Weights of a small transformer language model.
Size: 16 layers, width 448, MLP 1792 GELU, vocabulary 32000, 53M parameters.
Architecture: LayerNorm before each block, no position embeddings, biases, ALiBi.
Training: a variant of Muon for these matrices, 423M tokens, 6455 steps.
Each number is 128 + 24 x the weight over its row's rms, rounded and kept within 0 to 255. Layers, rows and columns count from 0. Numbers have three digits each. The size before them is the row's rms in percent of the matrix's.

# up: layer 2 MLP up, 1792x448, rms 0.164, rows 869-891, columns 280-335
# down: layer 2 MLP down (transposed), 1792x448, rms 0.0301, rows 869-890, columns 280-335
up869 112:139137116098138079100139091193103137188168103132092160136125108163091161135127121129138103100144132152143106148121143156163138104122146144098137081139159148175146150116
down869 114:181119105142137131131115130139113132093145102123132118161124108109126143103150085130143127141150151132133184136110129127089161136129089151168126145141157157133125136105
up870 096:174144125129094087130078152140076115100117138126122120094124110147112130132096116100079156117094140085131129156117184133113102154141144112162133123083148130100119131167
down870 095:099144158120115148091157133121145148137116086155126109146129084145119105099109112105166102126090079150143102111121051103124066137177162188128137138165167089127142155141
up871 095:106130159096129098100100163193118154107088139129114153162162128157134152096123150108137143094117190150106141122109119150094126096100130179135118121151160163139133084144
down871 100:128152126101106108106123145129098157154134086114137151088125158138148157140115125129154170105136145152109147097103177157125135114108106120153097126095167114146101111117
up872 092:126128165178122141116138097166087128128098123118090164137114115142077137121113146146129135128105178179092097091116178122111117111106097139116079109155115153108164157128
down872 089:106137107131090161153134123069161138127136148121096112092145153110136097092132134132138116196140133171154137123133158108129131093160129143158127152150132098141103099088
up873 102:135134142109117136133164152090127109078178136173122142074118129162147168130124131139096130129135159122134135167120151133127146132134116117097173102127125116113118086121
down873 105:133145125173134140121132124112120133144106109116111147153156105141114133119115132080108102114180136166100094173145098114096113133156135145116133133148132149121161130113
up874 098:146162142124155101126149098109158123159124171128160122129134156140121151152117168089128099161136158107112100160134130128124070144091130152154111142119142147118100120152
down874 099:119117134175125132099159122097124108140159076143150089149149102090153129087131110158143133133093130142108138149143132147159153133144108129129112134110131090112135143109
up875 105:158114108066127097146106109128147098093170094134158130160127094154153161125150106139123152180098115103104122115114097134133152181126117139112153096092120142123123153136
down875 101:117141137155146146126120104080113108152159126133107123120127105113117136164060149129109109136127148131182078111144140150137107138098127134126152127164139119099097149152
up876 086:121122103142123135133160137098134128207149176176147152115149102106137141202120123104137138127151141130102146162121110111165148134156163132139098107126140150085079114160
down876 089:159113118135133126128131187139126081167133104108114157153098107099148159111121147136153128106135117112123139101132134143149147101145139125085124133152106123187114165154
up877 098:082107094129136104133114147071134163093115135153171154133123165101132165096149201102142134109101134138151144128150168140135143118102136125112142111135181114102142145094
down877 099:100149111130113179143127124147116084135114123138100124102142103115143131114177125147102122117152108163103118136153156131098136140129115084110159109156120141157158220165
up878 098:060112125149079129117098106130131139142150154124150130092092136103151104122153126129156180145146131117126126135125142130152071131090129141135093144146163110115138127110
down878 095:138174143119098125127123136124183139042122132146139092183156093131141126152158126138153174111153124145104093133096116141123097136135121105084142120149132139118161125154
up879 103:113098105174139148137142131166158087122084147120155093117138161103092104140141160149181121154131100137137137118137092127112123099115107125177116114162128096162128141131
down879 107:089120184128197120146121127133112132156128119146123135155112082114138108103144160117134212181118100074151136118093138120144133153134141126112164141103083175154144125127
up880 119:083140164142117148143127108117148137107125095144106111120099148167081109127128135121123115112119152090151075141174108140138141137057129114131117163134129123118136115095
down880 110:155151122138141155191113133136123156098173137172173153129109131141147152144132098107110092142140114149104114124146137146113151144125147118118122121084158176110106113094
up881 129:098122127130068077101153179136164175130133135117108153161121111149113117139137114136117122126116078143136113142129138100131131126144133107106115151153135136105095099100
down881 130:126154104109130109098115146119141140111127130103095085141105117138130155146154130154137120157176112195138143135117113105104166141104122128170118138113095096118156118123
up882 099:091146170148119157151127142146132122128136077135084130109165157148072134143093147149116126137117151130136131122122125181150110123181102093137146079092147162115152132124
down882 105:123119064138114121141099077150150128181108135143110121148102124132159101104113164125170110128131129116157133138112136098122118131117109113138127145135138158154092155127
up883 094:156194128125118143093109154100143117148139110185139107176145120101112121124078116150133111149110152153137121137118118126137159140128117135121145147117089106098102122125
down883 095:106153147138089166125077141091149151114083136155110150138114109143106121120125117099145136154139131091134115130169121096124135087166146101145090061095107113106163168144
up884 095:122119108129115156127122131070068191128113103115141140092143116163148151135165110063121130137090122135141168098113117143115197099138120109101174177129102158147162115132
down884 092:089083170114120128126143134135132108116103139108077098143068173142152118153124128139096083143113111169196116125146096150099104135095120133125113134179171151124146140147
up885 105:095124140161176116116133125176086125108083107141125153124127161137068142108167145136124147122131132159156142111086155119118183140114126118111115108137135151159143134087
down885 100:138169119118139120142139146157115129148074082140150116119126109152149149082130139123115121160144105104091152108110131128126151106103145126055149141165105139117122151115
up886 105:118138119164121157132140113147092128120138122151152097106166153088154159111147158110135132107130113120167115122161111164161099138156124142149087091147129091109106153127
down886 104:116099121136127179168113123092128138130110126138131130114125093080126147095100136104127158111167110149139106127105098153159122164157126150129160146141168127134170097112
up887 116:091158111150099110094137087104128118112141104160065171144105143104162086154126120137091129128156122132153089112126135118120127125121132093112142102149096159142175165128
down887 119:162159143114146155153130140159146116093114105188131116129088152124144098127158138177138147119130102132118125149149128118108100082123137118125127128143124113110127143114
up888 108:116143109098152088163116130100136069147147143137092159136105119139142191130146130147137140151121166116105152139108122154139116109158151098156134116137146138158107125110
down888 108:103106081134128148111108129116144147116140138109138099138118135130137150109134159153144088139168193144101139100067147142147116116143107160166154133173148100123136124109
up889 085:132096148113148067129119099127134128139171150130140147151130146143151073152129123107142112108081127137100148111053137103138146146108119143114155105153105113098138125156
down889 089:160140151101164125127107149137131158070107130107117153119116092121124118128115112167147126108085149141104142103085141108145111087109153129148132115175144108132123121079
up890 090:116127108127112140185131117124120178149163108120108141128155108146123151136144110098105118138145146124138108154147140122126114094126134111130148151089117114125154158111
down890 093:118149153123098114145121130103100132125109138132152144117112089146139172123118136140141180121135101133103096157192090104148085137145156133111109114137102115158116136122
up891 094:080116144148128107113146131094108141072095147141112144159112079126103136142155128142174159116134112072103153083096114118115073110158129120116101146126118110117126126162